config.toml
n_layer = 15
n_head = 2
rope_fraction = 1.0
qk_norm = false
attn_scale = 0.125
init_std_qkv = 0.0386
lr = 0.00237
beta1 = 0.95
warmup_steps = 200
schedule = "wsd"
decay_fraction = 0.647
decay_shape = "sqrt"
final_lr_fraction = 0.0
train_tokens = 408600000
dataset = "wikipedia_en"
Each number is 500 + 40 x the weight over its row's rms, rounded and kept within 0 to 999. Layers, rows and columns count from 0. Numbers have three digits each. The size before them is the row's rms in percent of the matrix's.

# layer 6 MLP down (transposed), 640x160, rms 0.17, rows 268-325, columns 80-159
106:412503489491509473517485534573442517503471539481556479483474565528568489561500514536504481581550458513459541548506445449469417471494501502466452503535523523481541473512501535485520510539519480491463558523467513544480517525526485458559507540
110:456464505487514490461452510541523408515462477518504482461459470498497503508450475527591427516511513539560479541467500477547432540422496470523412541509478558533556496532411471454494398481545496495480486540556556462472527476528538469490522552
096:563499482463546521542619482550495499492501473493523502492473506442460418489485562483477486452571488491453508532541462508469509425566418512503509514491493534521474419510517499477478469525493487577527477452538478555508501549508509428567514495
101:506536531483529424434513510531472407481551489526453616479519483578476448500453463506528503501533552461509485504564467507526458471532470460512496407483529532489462489510439494533524517533446532519538542501424489421481517494588532472493513562
094:430587474524462535521446532537517512493592461512444522512570554498459424507526448490477488506487424528519481505448546488442493458482527504477554417471516543557459512480497542487491540475502500557477463506533431446459485496524472478553517512
099:466450433475484531442511561497548557529496518495544556557552461476620535515483498557550512508457530494496485576535541486526591511473392454457550531467471563436447555485481516537556563453493566457522498486444507413522546469505497500490465464
105:519475513523446421591522490453531546552479552562507523500589529473437513491491467540515455486546474522516531530535464534532529518500450545496458537528466444472525543522469457499546533497441489465503528471553483477537493505536538523499537517
101:480358504471482453516568488480525502468527512431459524593528507509500550440457477503460487519496492433509513480561521455491453522480543527524524495488531520489513540517536484491562533499495419543490540512511501469475552463478559467531420524
105:506478485521511471526484511473525426393497540540564517454485517494447428494467517489487484460513485636417504462476483488476502389572567435503547449461500502526567435537462482451493506600532539559506470500535464546479498452444454474460484484
102:465431572517416468441534479386457534468467550418507388535474430469450481523523530525483505501516420525505456475520515534457502498505537554511433540439451432491517558493475562493605567486480500487527448462532451493465497491483474499458467510
101:524540521503549578525497473569454478544506524511492465483496491504527451454517508458581450487498454470485518436467425486508514461422558467493515471527462554489457441506525499507509502510509509521521479493507518507478477492475508499533552491
099:493507476487518468513509449436552616487472547500450511525451476507514476445517497535505482514567455546482552493535526504504542501449542562511478535459563530524558509459547518450369517499469449531463442531556487552466553476505459526480429527
098:528538494421514503509542489451510489508469475570490562547576544481504557497512571506551464469406540469398494460513545465487446520489475516514494390592485505473467478475552489498482509518501548569458425493533509438507483507564550447464444457
096:473583552468493524543554480504491487519505510415568458484551469426488496500463485424538464541521536490481468590549427506518522466556553500570476542597475519533525507488480510417530523463507485500470514469533412495527477433535452509479501482
099:539557525537439474536454511536552533530549505553487455503452410552497430426490430585543430564536493515504545503501519433533499548484487542531500472583554508469500487578510454446460480473463456517536422540507558535520482499479536486534514568
104:560483517456485562513462533519567444502478484501474452457530551467394538516481490502507544517519488438459481475513478432445450543430495497520563486520555478482492521525419496453399450450539528510517615482503491452493537454382478511458468520
101:522502481525482509402462524487484524522480480527477392483515469534480468452502541525508474404495498565490501578549488550461483501574454476543513485519533512492459463490458494510497498560538473410458567517421483574589510553463434516503496530
089:445512470564539493542520472499459529447569495509511553457526480484421495478526479489504454479475486484467460500541487497526529513476541483479472488519490529443448497503537508487549563536497484536572565485519473493466467482494488511552492459
106:423558573417424540469539500478466568535476600499518456521530451443528450496464495487500460567483482517447480458475539467532507381535458503490504484533509390531495502528458446514514478469428471525479487476500498500521478449421447514492541459
104:528494538525508436503531479457547507591521467563491467500485489482519499499466620502558499497523477532562518507432549550548455505570519457497521465518471564519421470468494549513498481503547520461504483476523571448483534515490487452487530459
101:539536455531503510487533459419558548381569504509527475497508506517554508474471557487505538479548524489502425564468506481426502485560444524612481497494512465529504508482439563470459507530521446524458412535485548451514461468466496541486500492
101:477525499478549430526522515457492435460496480566547513500462508381517518547450510512468562470502449476462575458503552434507491469501499478515472493596539487489480554518473489502426527512450437442494476392537505471510505482544495444568475523
104:500490546517520448539556513510465464492516459430545480461529500436432511500531520477510514521578539549513466503530469449484495501503516564507498489478469538544581472469523533498478537478461544564474425476513591434531511463538493531446515531
102:527537538487554476478512531491471562526467491497518595469460512551506470485586477529522548440457574480571487522491469558554462483533421470445403504490463572515542469464545514506488549533477457523461510533519488429447548458475457479526484481
094:442541512491429507483504533506507467476565428491520460452459561493497475514502569489461518530479526427430534478468522523552519529488519502590482460534500481504457476468574487503486502538499546528466500497502449444437537441428439603527511472
103:495518483429526550499517508443442453537481555511491543534487482499453562495438531487432559379477490505533525520480461522421505521465518494490538522514522578565489485494470500534501594465484485505512457536486510451538423485417434473461443435
102:516572507504527525486526483447454448493607507437590477507515527496477536509458506546520527452476524528510560492470495479487461549519470542507475511582498490496534511617528478486479480523485492410525558508492493529549529424519533497432517470
103:511493554561522408524564423454524483477478513491552529510475533510513501483494458464387511480446491480500424538514556509534525510454524594526515428554535513528553516467498441447497455461496408546578453449500523456524445550486538460513472436
095:485544459528570555508496507500532525455525467479579478447566484497448499592520526440513477476421490442491510544484487518507485530517520528461530560506521468444492551479536470498460491451481550490506489539536486485488459542452511424546453573
102:537544551490495446496440496539426482447487515418514590563524387526514497472468492503504491523507518465546539536464480495537539539463526587526505478497492489500527472511529587468480490513555503483449554496527509462476451454481494509526430509
107:475556500565487471505498489529512473501453509539516487512477555534415553576533553477453528538473545582498499460510461500448504573504495475494549480464535509470473497539563481461500521551509543468563469594515473503528560552525499428491520498
098:456496500513539429528436542460476492616463499485505506555437574430562496427496528475489505504583524457536474502490567436504545517527510463566422464505435504432539496405534552552471498500519545493522474513558526479528517459437524508544485455
102:522453489503493517523515512518598540451458501425506565419512504483509546482503465505532454589515486552527512459572505483525513527575506492479466529501494521501577507543511498482514507425504526488514506467453581523523496482554454521471459543
109:483451538459463477569569391467450502489520451505438419496488429524533478515569563535461515514567448473480522467543467520476515510519543561471511464474457443511494450518500415479502496446557619495563527496480490559502454519510490498577496525
101:498560443501458556481467503486536466572574545473490500411510509468512467576464530471411437478413546450492538518515517484507502450475542468552525513546492492532433515535543514513555516476464473493495526600512547507526493517542450446498444546
103:460560546489507546429442519513553528478578493496420514531471487506448463552499518404503464504515490499536479531551533469521560488449547513571536432442483497416535506496502552475422565505522537424550541521565492568529483494512476524421433520
097:521445462455566527503526483549447557533521511499497472521501500548532431488473514546569508451485514482591501485476542448471529421509463442439471440507378468485463501537502436514556565535533579555465497509466479514494550561534530557538432516
086:523428516529490486492457496569520448311496562507491547475573493489492506498516454457509495512490470519513493483460518556525494487483506500463489443552505528507510463488520543516412549553555472537563450504516531496519535454520466488538490447
098:522491575372537437499471486479519556514537421487495472485459473449495522470462491468464480595499586482524506445441507455513426513542467575464560514505549409497503537554485570481518516517499514480527442585441498495484575445483493470414512500
093:495509485528506581507490455496552475581527485422502439521547484454544480476501502538508481522517472534465491475448449544468478467476507538533573540530501480510529520502470631484581457513518527542500471489471446474478446470479454511457551553
103:459515516504512468435529450488489488483387495507477503499474477453524492533517556434461471529477489523526471527542494461478486521526440516514528469466536485489467494449629520488509475396477480487525473533476543511419488430470531518489513497
109:466518537471510528481456456438502536517465496497447488465493411457526522497466527529495507496483495474474523546483519550558492432452456443483480521524434474508483609570464463550516529470524513466456514563474526447506459485468493476536556477
095:516499527492498494472426499507490440546541598474562500456504501507495500517521478505560426454525507493521507498493418418504473523466488546533478481549533527481467507516450549535566456512477505517588529500490447513467462528500447505490511507
104:515490492467465453536459452423521425473541512534591501530486498502536479423470509569528453489462526550510569480472426542527577497568377520539495567474511539481531464509535434485449434449616522494493415493512530533508463523461495516524482461
098:457507443501540444520586509578440517473537606519492527492551570490510495564528547492475484437465486524439470503484530505453449534509457494585566551403431480496458562474476503469477583591564491540529529536583529448437452515501536549470549483
093:505594567533464533517470472549475479508500568492524514537521481533489506459488495549514473531533658561453518515475464535443554488514471508469525535456520473583553529447521563502481515509502488492494458553497478490555491596494453568522446508
099:472460556503464545429433481473518525443445521467479483447481500531493471497574466545445478503504488567478508547484444488487516483455486526532510540474464513463498464484481589474531509439520450503473534443434561458509521498557457457479571537
103:512491535492513451490584456559473483568525470501492431520472504531510549475532523429509432517545590538494480546521529493453430543429531449532560459521464489525549443492417487523458538544503497506507453474462500465437482548470525571497514484
096:476546490550511526586539554519541495478592483517483535556533500485464496448481498437469520536449483461470556541508470566490485590507538476522523449513469516558493533489481479460397506516496571515530469515543532515421464564455450458480542484
094:435525479545476529512545506459495470431494472544489519563482563523489539479519436589447557531504518426533522457504548492477446474510497442500556415482538567456509498540527531544532512472514522556590492495576474472532531492532498498527525484
105:502497505404499555501472527527522566486548481451504526524493496601511495489528507552596465531463517450480565540438487492540449454431468551453531513548549453478516555541483499465473498549469477520517467481501473518445468470542464470585563558
111:463539524431539501595502486548511449464444476572498485490531423514443474521538522580635460520537454537514425525463481542512456478459436522476469486519513488478542517505512533470497454476582599509502454538472575504483533547545526471457451537
103:556500587447555461536489514478422502461477463482530499488505511418442492472500538525509501546466501470481477473526498444493511580440446588575526479478548501580554529454509443501517464479474473447480540442547523568455537538506540443526488513
087:535445512511478559441521516514586525511512434462508525474446493514494508434457521509501557447442502521494544481539596520483411481443534538424508555516537462443504474512532529521591504534504487511461534484502550542478456542462500511487482550
100:553512413498440407517573535544507480510452427491483525534506488479532494518526472498445523528540498482532461486481502507520590479524495539533472542479489546454536501430535598508454556524461574495533425518530483460427570541510462485505515484
101:573482529517496462502411454531512497438527580485520543443509542526499499538552513536538531459502559502522476514533558519512482515483515465520548538544526423520572485532461492462530526524438490520534598492471444486488593542508466516461525511
103:471505452582481523542505509522477527484514458504541552419578529539464466523524461439453458463494463449519449469501437514440480466478523474429539450492512527466443488496452541520466486527523567484501557478552404487474468536527512454438405513
102:496519505438511461519472503461538497574498423522567455474537548472477542526529504527458499535471520539549471554549468461532504522438548451476525568450480523442563585482485391465498521451475513579515544430462533481497463457496428600466542515
# layer 6 MLP gate, 640x160, rms 0.169, rows 269-326, columns 80-159
105:584498554489535509430472496480544503598511490524486420446542534426509420520501523496485463514465475452559467429486459554504471471524547526515494454535484574481528483530520469533573507507485591427502470583495498458486462518507441479462522456
098:530458549470457540458503515527578476511482422476486530554470519480456535521445524544486469509490450504494511515499510551532453406510414523490456506440535516443557424635471458472470423468531455476544522559500571479556525471485510481477470507
090:519494471470493462455533462555472511481521590478416547402476499495525517512523440553514492525437484535527440491553474473452519505563527492495457521425504520488456527489488522511483493502514542486505494511414524497494541455574521527539557532
101:513592526539529515469401477531449574504479493529550540531537500479525510533547511504488509484559498493531503527503526515422559496549558498521568432527485487520552446477502511494465520451527480487498483504532508529507422544517464444503500477
100:504559513546483502466473455500495494574545494420507529488508535492462517496564501474520539579506498437462492485481546482472455485531521493491494496536422480427475490491540534431456516550460497492489445482571574513494506515507537486476540526
100:580540543522432529453395515492552530483489428474525465552449489535462546496473584424498515484528488577468577427505515476501455468466526482468483507415459516523565534551478488506597463516474492448513499442503559514513429454490468505527480481
105:433472449499498564511437533511496507453493433551488448559549509514510447439480477482479549548435484468552519464534488451447466541396514502476529507398507496522536490579550513463432506518480475438463520449491462514489479465512503527530471500
104:604489470533456452487474521520488445425486552484483503475447493444544506452530503537548484451446463565480495465408515477509543360556512416495470533519469525468524440506544480518453497503494612517517479519533419445506560390496494516507480521
099:543516601439520488520459529515510444505490452603469442452495489462423545436504460549480535506540573466503478518510448467528510475512516523505448513434487518467527502584532561453525471561526503530536505488458523408529483498423536474542535494
104:482493497501454451442520546479505484495508513484475546475502509540521522544512533502525537464488465521582416479433545432503486525485410544514435450516500513463554561569491489506496442445444430596477512470497458548525453596531466511490552521
100:503436520466498560460527506544508504453516466528543443578514491507538532525562436529508478502510531580516541480505538455520492438505417442554510526454475481572562454507469494485527458476439592455561534394549476495485510580509525503544517500
098:516433458391520506504555496462473506525550450559561524486555454542490480428466493509510519576404567540530481534487542465489510518483435462508497448515532515414603505501435531556530540485512552489504454510513491412474576534495529457532579528
093:382444512531440457499462556434462580502456475526530448503535516524507497497444528521532532502502460533583502439495490501471480452583489564484504443473557539474503572553466529565549442558531508499531533476543528508533452479518507494479526463
095:482465504520527508536584521503532503485499544521499546465487480465503487527473464564511498541543507519453452490497539539561526546448583532459494454508434493580500509538548573527480511444510536491534448555535504465457539467476562567521524433
100:482471533504477530502520478445523465486570459523454476515488503552579512465515563504461580535481521552393473472529536517476447546490588442440568468471494462555559482419435543510505516473501517456472506496543538453529490464566455560531492474
103:580426466402463443522477548540579494512582530511487488579485507469507478456493506567543550512564503516465520443507498517564527534530465542522496496570537526535499541527458514517573471486510555535511553527439507565597552523468468532534423547
076:499573481507554487535545517443540516488562556488503576481488497474537530441539476504480444564519511495557497485486493545416549462425512466516547523527560442467505554495530467522455555526460490512532539446457498468558437468490467495484471424
106:444550578495513507462573513517493500465510572545482499488495528526475504495552535517496486539481530523460581525442495545447549533501508438575472564514458543512567524508462477487475521522435521503452445503475514458423494472526535562507503478
103:479549425501562461464565444475533533455445434539517501476467498560517497481472504513485511495469477559603487589495477475460464433523449455514452499503473494498520503502498532477564463434499524487537546485542578517493479485543462483421514512
097:547470469440571536422492480443469527484522466470500483491477586508537514533513474474585496508536507479554472464486442507500513514574455571490449479534474571555393528429421506489494473503499528450481553474529402462542547510470467465559496494
106:492422391496450467504469490473431560518518543544539515467455452484502535506506529571525496462509552492462512465483619470544552508507496418437502485435528484513488511532534576505571506521479501556464494490513496453606552516461476487433440521
104:526440501474455443482553520574537484517445482512504564500540528542506465476601513470545408418477526498443495456485495524519532479442473484517544457535539501552477529557505500443429515507566485485481490548475459432516448488425505516417420504
104:500501564478533525483480504560470437531517509529507495507525483414506502506518533485530550454560425490500482529464556423455582506492462504473427552502495414500506505514466464486470531555534483515501465528497447603451553498511450504512457509
098:584565441502479514474496446501478502568412509582534486510509505461564582475528534464515510444526437561585522567455554450514535473423412486526438568478508493495572475501462494481539486507514542516460571490526519494452520485504391513509493506
095:506549513502501503457497555516417541509497496585461488521565511468520546448599525482409540484544501447522484519479505591505477450438493456439542454495482557444496473506490470500437544467511471463464497474551492506459473516475479558504446548
100:558468499487505501454503547544474504472438496461522465524463476470451475476519522472564523486511477490551540486544524543506434514443453424477557423475514505478487554536418555505583543427475450438551474511533495467487453518497561516509477561
100:498497467507491567510514481564572440516474514574521436574453517472496524455470482509461514501508533480513447477530530502389570507531477536517449507502559525524555515534516580474493475513460492552456482499530475435545491537488524503499524538
102:520520504556447501464495431482591524496507479441478529429491468521457519552494536510549564551473453462490526506449520589514504492512549539497494475574568496460462514476489505421425490506506558541483466516489473484474527532485506485507508511
099:546542507491526422469515518471445498441496500484523407478483450515463492522485522513453549497550470526525570531480545463472539485456407493410527551530451471508452529484522442414514529568455592487496490579469423520478574450528529481526540461
105:479430435503420557429481559506560487481576529515431581473491519508466529544519446479547545503516511466496426489546465487526424486543549457505494506467471484457464477474546451522517464425449554418478439515489535509534490528513523488478496497
099:515429517450566527546563481495465480488481482484504558487451511517524537427436529512503553548453444532411545399510502530482531497497563479472592523508480416494509463383477475535509510572512521441473529556466488490492493519520470477494446461
101:592488547527474527487461506523498468524453517518497432472492510544518466480515528513475434508524488590526458500468508444578484416491488518511504517598515388533478443550504473589510518529537490489455427519469461491445508477608535466514493509
102:551469579474536552469469528475456473511447549502478532561474551461566479497495534571463531505451570479522466455478428590497483504516487476483450479445547531484420472524489489546510520490472473546471430576507473430569463446560525517497448548
100:487553531468465572440476460477541544498476458483496583497457524417469484567483595500506506527599469519520547460514510437482525552503542497488502506504522566504453582445473514512510496511516507461544456519467459506561472422471521475550533456
101:593521526446472485451479435536575523501527446571510469492523455559500499479489544479522515517419538487501490543478547429432540503473477486583529490491502484589475524462531539546550449513457507472527520503525498410543585525497530550556496571
098:542469584485476567400497482451515582547492551522461472520540477579491444478486427508540470522426487461508515411469471512426534468479438481452536471478495550528408493492446468525520538512502486490490526422448463469569404524512526513561513483
087:521454504479498488464443468489444492428517534497505471500490464495498548572498527507540525531539493535483507628428526455515468482526401486458572423427441509594548525525419502522480470491516455499530528523509521540469544540545477476413490460
098:563479441512550561487471565522475560496414510454450489490514491525562540566522551532470533470575580498450451548518533471551520509547518506479511490503545454554493434492476447474480503556531515467426516462458517544474405535482506475544532523
103:489534500482486482528532438562483466461538475508511485521500457490581517568444501551507444554494471497562520445472528501469476560549474477573547523507466571550511528549455473523539469558460522500544531488518547507514396504461502410515534536
098:511476458473545554459461552574487552480509554414491488525492541554489559520456513472462532501479526472554500417448529461504576505491479534515523489460480503534500489536459568524410533487539550461464492409544454520558492421537554519460490454
103:512444562519502501541399440407501461567493535534541539501454510559514506492460493521483468458515529530514539470459539607507491529476576496467529578493471487468540473547541474527444488545504542495411469420546455427480535548443489512513513457
093:566512440514415455483479484525516486487511532461515533491428500507498518499510549543497487504424542481552418461462521502496499515537447545481508456481556459477444540521481541504512430548529429486500442498461496417413445560448517483571464600
106:499423577465538465490546517582555503527508468499504448490522512489445531450556554517467488468494534484535451596412490484528491538480549486488503558545547422482512473553500525520487513455548578396416449485546469494465497427508534468498476424
095:569538511375539531441528480472548442576364513505400499542572472555532506498504542490492522542470485489522518495477469515573501494534536456440538484531511569478455465452462490478490496466442477463509540518467521502480546491504494466459469563
101:459490503517497554459451483548555488526506415495524493482491433499512488510472446495500452588504464588445519497489507424553502549483445472484494479510492535488528465508487481486557508538503498527446554517534542433486480478440516575550439449
105:533511545427503559412415528469533527452521555474504547414520467482492514546479539473460519479458460522466520538501488431447517495481493500501524513565458420505561513488513526499449516526469455427572513549395558535426494531466473572506519532
107:458488474470514627443455560496584467520482426517477517480529475608480494456475523565488513512513541519541557587541434428498527440501495458453551511517540540411461514494568523495514467486472451537554528538467545428466492560481499502496517485
094:577514531546513571483565527532513483495497520438453461557540498491512521493514538529479412498516524505496495493540489519496531491568566418488457530456468460482489535434463542470524494508508503441496541538485479480497463539539494516400395466
099:525494525501502538473483531492528557530505509498523477531474529438529533524461510504510500459476475565583504459429498468489577596412489507474513538493519464497510544533487491467531539543499534479507505503528552503456463502519565515469573534
101:524537454544473572522498544437502603520485471526528506391481470527487553486459495507506508551477448448536510471537522532454569495487483494547487592458456573552474513488443506483471541485509495468464473566563478542459540524501506522496474520
108:505526512379406452487477404488537552507500493473472517553574499445573475526506514516498534463497588441524475504591539529411537460563520521554490481502482480464570478500476482442546555439561530500549537552486487483492501533477514465492436474
102:491526516529515442545471480433465449494530551536494447514421539500551519495466521496548536502455432536467536462540580496485444551591484529488480548533502440497470525463503449488479443473547531480550513505499457502470476527525504487485469542
090:458463493544501499455473464477414539478464560495471527474482466503569460464483538531488522490499465559450517517538479511487510527526549536488524484497479498444477491486521454482505590455543526497483444454532499394577466505451526493431538501
096:537539546472470550494471548522498509536451518492546563513551442499574551451471483397469535525511485524463473470496510497409499543584537454520519499469555518484520473466514481455455491497480521538560478532485465476435538502488546471443495487
100:492465510565485375502462482501491478432416535499522425514458459520520554517503462481548461549526541474520512466541509601493556502501539492547539428482494515498526537550468518530417453513497513525481518485493572533535504438552554593564497446
104:546535604487511514467548487499534568537461434543496469497494481522434576486567478507561491524541523517471401490514485511483499463453500544496545439475459504496528560428467523465525477555479566511440496590523505514534460541539430495512520536
101:461483589436516512467483425492459522462507500418586485484527499482516459556459521445460528510443551492515500491548506480446434567459530560472503513467478521448523561535484471503469460556515505490482561451434476521501529499443469475498458568
097:521491508435463466502513494486520600477531460521533518470562515496505550486434491598492498602531481542509548492493553518447531552431614499491485464558468543482533541494486515494466548561524474574462527460554531432484509497486508474554529530
# layer 6 MLP up, 640x160, rms 0.177, rows 269-325, columns 80-159
112:477536498439463561489490484534557567501440524481559508521522478444580425528467515449508441540573400500535499478596518540535544523542521524523510488496501494476521504473530554453440521513468498530453517480507544447485508490503482494538465491
098:464517489457460438461526491505483445455501511480521480527475493425437479496512458508481435488470529451540543493490482546513485520441455480635533564516425542481482456495501495433475470480531418474470455488529523472512424525451547434500476483
097:543538508414494489512525467492487497443561434547503571488488561522516505541466486420507434450477528540465537451566451478420488440469487504486484538531540557529494505470504541505504515471516517429541493497472524501558513445533414501524516489
091:531474508562550527456546516486474531551524508507521467433535588473501492492536487494447468470486556508528511440509510500521499560573424511550543379484500485526535523515475560497466578495506490448544466534553494515475571458570515442462502458
096:569463472495556519534494589494435493535460462515495435525522529515506503498525435473470497565487398599481546482463526566443511471558523499490515519465517504567503503507542460437423481530585369474578467485455517460414470476441532516449459519
102:455433474443476407490540472478499530455550454490456474488502429486519446482505470510523434402446496489422550432543554476468529560529568446576524504461447533500555489510422503496538390488509503568496527462550475501500565474471490455495517523
100:495550491525519521402430507537462483472465486564510483556419501508513448537493499516477516507465517573563568467540514500475444484570585477433540473453561480473491525491442495509488520521463464478569483470540492469523516519498483572511470508
102:477467532463508534505520542511514543475444516560498488408534483525478451543501479495470505429489492487444515531468455512505495400489483502558475496506490511439520458583533467529437414529430508555564519513521541530522460486427490469472415550
101:523464455441524547468532416571471531483460535480486587537422447553510447478459467485521492526472492458529522516491469497453460490556514524519495463503487467520438509436522473507436459512532515493464400516575483554509404512446509460420583484
098:533525494494451455492520565536469485527513451470513436469460585508588431501496485495510496504490528468484455429550462511511433547507608511471555417548496572558458560509578474618495527530502528538500528413471521507523516532529434519500451475
104:465551472541470491512521516487389543525489474505506501440451452451524525545500557507474519464532459505503505519474460551540434508494521500441526471587459501454430546519466520568447463464559456481529462483463578379555526503529455508526487456
100:479483542512586515428496508580545509463506505423547410507543542503438389508538428550566478502586520506525493573469493437458497481517465517428561485497567535524469460570493447467547463476507551529545487570442540516500481511476480459543515547
102:496519517502490497455438525519479514504477520471460435447516470538418480385490523507423482475481536479482526453456484492491437532541500496517529493554439483472505488475429534469483483543517524496504518511331500425594482437454555528468503548
100:469486506466453510483450527500477449484477452423489518516498554513561469546526542453443504560467512548544348571497485510542553502507525492484527452421464500419468481434470483483502500450539471498494484493520525554496482421464468441482462537
101:541483497515457596512514474439536466527482552578495509560512486558540535514512438491534496506462460505515485484506502536530502497490490528523516494422427494566535419488438526503523541515498484513578456494503515535466492547471524475553461567
097:522533524471531510478495534511449428585566515511456453550555465459532493440489485464506544509473531502529548512508472483501503509549496447476558410500520532504489408483455497485404471456535495516527513532523528468507540454541485488551564451
087:492494515455556543495589542444463530527561520482558542448486508520561473502534457469462497550530530519533519466517456562501525514434509454464577504482488492471496558505511454541466509506495459569509512480482585479577476474523558510489520516
103:560493461571492579585500522461493491512487571577518487516485481566520489440461562498514516485492545511475552490489489529516518547423478488550435385531457558454480538465502545512515537482471499578479482573471421584585520500440460524487475560
098:503518565473517484511531485487526491559450492517443550493476563469473475504553551503476528480516509496500572493649442510548555582451466547511498560517493538508462460531529550561489547610511484462443524533521483546501503575531526545553509500
101:406507499486440533476479528518553547462489422491485506506575481439488521458476558488553492503552479465508538545583509444446460415506500429545539485481514449495503525529546456508460527561532509530474542516513548491492531482577468550565513494
103:480519504504517568523462517471524485527540522485492428549501525488468511574489548492562535455508553584524472496465430439458466512532497521552488541483496518526420482420537464567525441480507506511444467498521524510547500550464429520493483488
104:506480560502513523533498512545538466490453497525509511492488484483462501454518528438607436557386449451517545468463467556478546504562429456446509489499545490480504417572408520528501490561546541507367450571509485540571468527472492458508483490
101:522531490468529464467488485484500548480453484564475501410514418532480490489491458484566443507518477497455530566491472498543475554598481549485489480474481556466515478471524518554474489532500571380539549454486500457536471450535535480437510468
095:514494527491487432426519555418468501451507507489571492540563441521474587430510521523497429470485519462539551372510536545531456465467543473490502504514525530484485575489504509506558491519513550507471493447486553489563493520517483531528474560
102:479493541444467475476545546547521475521471505474451557458532554496504518448446576581542501528549530420504513530560585516500545443466501553463463540486529540459511477534479452501458544487470504467492499520529466492462474543486528519447421533
097:489546502491565556498533436418501546479584527580443508505507497486549532569500449490492572535486577492520467576508498539437482521544558543494500536565534461519477515490506426462442464557516532535475521519457543504499490506541540521504491449
106:468475481534466494562492460510480483509443536430568475490522582457544538458493481473492493480517515495604460500459472521495542441554484528465454420488548503410492434506519539500453572491505455524459514486544502518522491529504468408516534542
097:602503522496534494550541463460517478503449497456474438507452481429494545540510513488550546526505493481521588461508487536546508518493558522492523511525506529527500527457520519580566476518534544545423502494387544518559499571473447566516479495
101:537457484533539474515583512532532479514515505530453493401458538501528534496482507566475491540540418552535506490564465516547481440462430528533509486494559524477445462468498449492467495514494532508497446536521516483480453479581460475494499487
107:472489473452497481523495543497499454505434490495427586554548536527476585488513422507467490572460450487606522538520528569505452513480509476543513499503523463469528501523482472626480468457536475473485486515501483472467459490570524447536480472
096:483490468510435476577523476545512494541567502515454458503529532528499479527416517541471515445495468503480399556516529457449487508485508566544512484511473530473493545502494540515522515447538525575446460536500543567538483499462540553480509458
105:506567478564508464508471430539455507531521472483584472602446499526527426513470535536522531457512557489452518444522480540492503588503462546465562520529531445505464413456511500462417497479523467477498545501486482495528580578560502454438468466
108:496536484551531504519442507476515472504486485452464497606600475503497387464518466511496456528507441477501522451492501497489490477481527546532505492511504555493535481503562534496602506386562501486459471583525484536428449455462472532525499469
097:530504509469497535539538425508534460495489444549597481470507558475477451486469439495536479530552474510500464485498477563488541513455537535460546506450461525427516533476443457531476436520526488533531580580479414482578525457465476466547472442
102:482504522588475432431532604506469505510532489521502498525571467534516502470538543467578493483480560525561506584432494552546502456523541507451458480521567507435493516498480536520459476511499423473465503451408505522497491430517466532571471532
098:499494496565524470541481487498524448463549538501555455470505507517486531534477524517529562465494517481519493568454516553537481496445560572508551545449512528470496462443422557520424541531478485437522492461513590537462485524472473410427479521
091:508561406502487483456451494484493513462481586550521546466451513469506497483465501506518487570496506560469462534421509503484510459509429482559492455484446551563539529478537527473448470508504503556518491462461471467491511532520443445495561464
103:453512573530461414477483525481548465523475468499448522434469491535490427418461490546487480543433420546517478516423493534436434562490473493560507548539494546427521634488418552527457517397500527476516533513564502461513508492473477498474527475
089:530511543484503422534455510550480511499471498507475581516518574488515544467453510444498591506545536481572474450525564457526497480520507427524474514467527490495485477431436477532495508481528398525448479539476469454443472462496464495501499444
108:470493506488519520489452443522540497463568479538531451474605512539478487508470493498509483479601488545478455536524564531463458498490537492469453453533511485469453493510516493462457607512485516414500397532552494476488517498513513489565443530
107:510510534521511424515471500524528491463487538479545463443547436510487540499515581468460492501523511481515520516542533488568508527521469461493455593459565415465502467540416490478449503475510492533532513478475485454568454486548559539494483542
096:508487538515517478553450521556478518506437476488513519581438465526475469420477526513474441469542562530587506470418522505445496490527488488509501499500514462521481580484514509426503528485499479395463498507501523487482498479495475488533519472
107:483481458549579514516470540472491602502461527511542539502466599512574416536537426485497475522553393469511553468500550522500472486526529466494566523517523577453546521441497460468506497536521534565525514500471527479506472532502479538479650457
099:455542434451441502482540498460538473438432525480415452519473491487466488496489494516535525508506468507463468448532550491474500503482541427506506423549507564500465423506499471492554510473446459537520477585441533444546560405563522505518491467
095:476500405545451519493518408509444552457513500490463585515585499495471520550507572489520590513478509419499483553537466558419459502501529561508547544567503489518487480530514477434561557486508518451487499504513526521489569521479583499507492519
097:529444519474459489535481554421566510490574543577471488510499444453488465476435526481530569530492493481463511534571455510510457495537502476501469497549452494534504500464519427447535511536460422441465511499468486534448479565439470454441506440
104:517487454440486521462510490490481473434443447473440562499603522579491461462521530504478525493457534500561528483500462495506582511556488528507506482537532488584477483569525478522507486493511520465429499556498492505453494439556503570554477482
103:478505542570476541412551602468513449507498527448455507470502588540492545491495532470504466444441559529539495458547532550457521461534627489549415536497468495472502564450436561509538522478534503482482460527484456496557446531524492516518478531
097:490494455500431498467526526479532495511539504512549478491406511470561498492432499548499493535497473440568504518560488453495564559415495462482532529513465450554505522554453472515517486486501470453441501505560543529434524525475533498437562528
103:510535470459462505473441537459471549486532444548496568499589483484432517488441524470523479510468508492474501556499505495558553460466492511541548491521384520538466528550491469424534505432456505492508500571543528498485534496568490514478474519
107:504477483485492491471482563493490485462527481548485498472406529523499490534481531523604438540403574478473486470535449540510509469535481590455522502435502537461551473552562444567524529493506456485528552478553453456472522550517519542489457483
103:486467439568562476491553442471513518595518511580479480554524504416492489517445492515508548455548553489523484533510455446532541477542542460524533527441490513528508497484554542472528490526494501444484551530458428498514500521506449471494510488
084:504459492468496435566568520461483449498471513542499461562542592500513482558509405498536444536554523539537481482541474499501518462487447498507404518439470491511527469489532611525494423511476476574547592514472516495467558522427520502520497473
102:455472568529538507591423433437480512488506463477452482490493530486475477468514447546517490422502473512577504497445555485539479498526489510517486448572499487577533508451478519534510476604473592485462435519489536478529550447486515505474550452
100:462490436446491508541520544534528489520507467501477540496529509483483497453513478524503521493446525468459484459516559461476400485469471427472499408551437547548481523575460438543469465561536553476526532506479536544507433505514544534470580460
109:495559562550509505466486518552544568532508475497521463519577509454460570554563497490499442458537477534458522533485519504437425434441566546459500506496540513413566470488495505456433541409434473477499553524508549462508461531534489525480519486
103:563486501505522591469470491616565506499467510528522449573491537513536479547497534562519488433505555492463547519431454518520509470556509486531470510574511439557440552544544489522533503460452472486513485531535489459482460457451461568485511489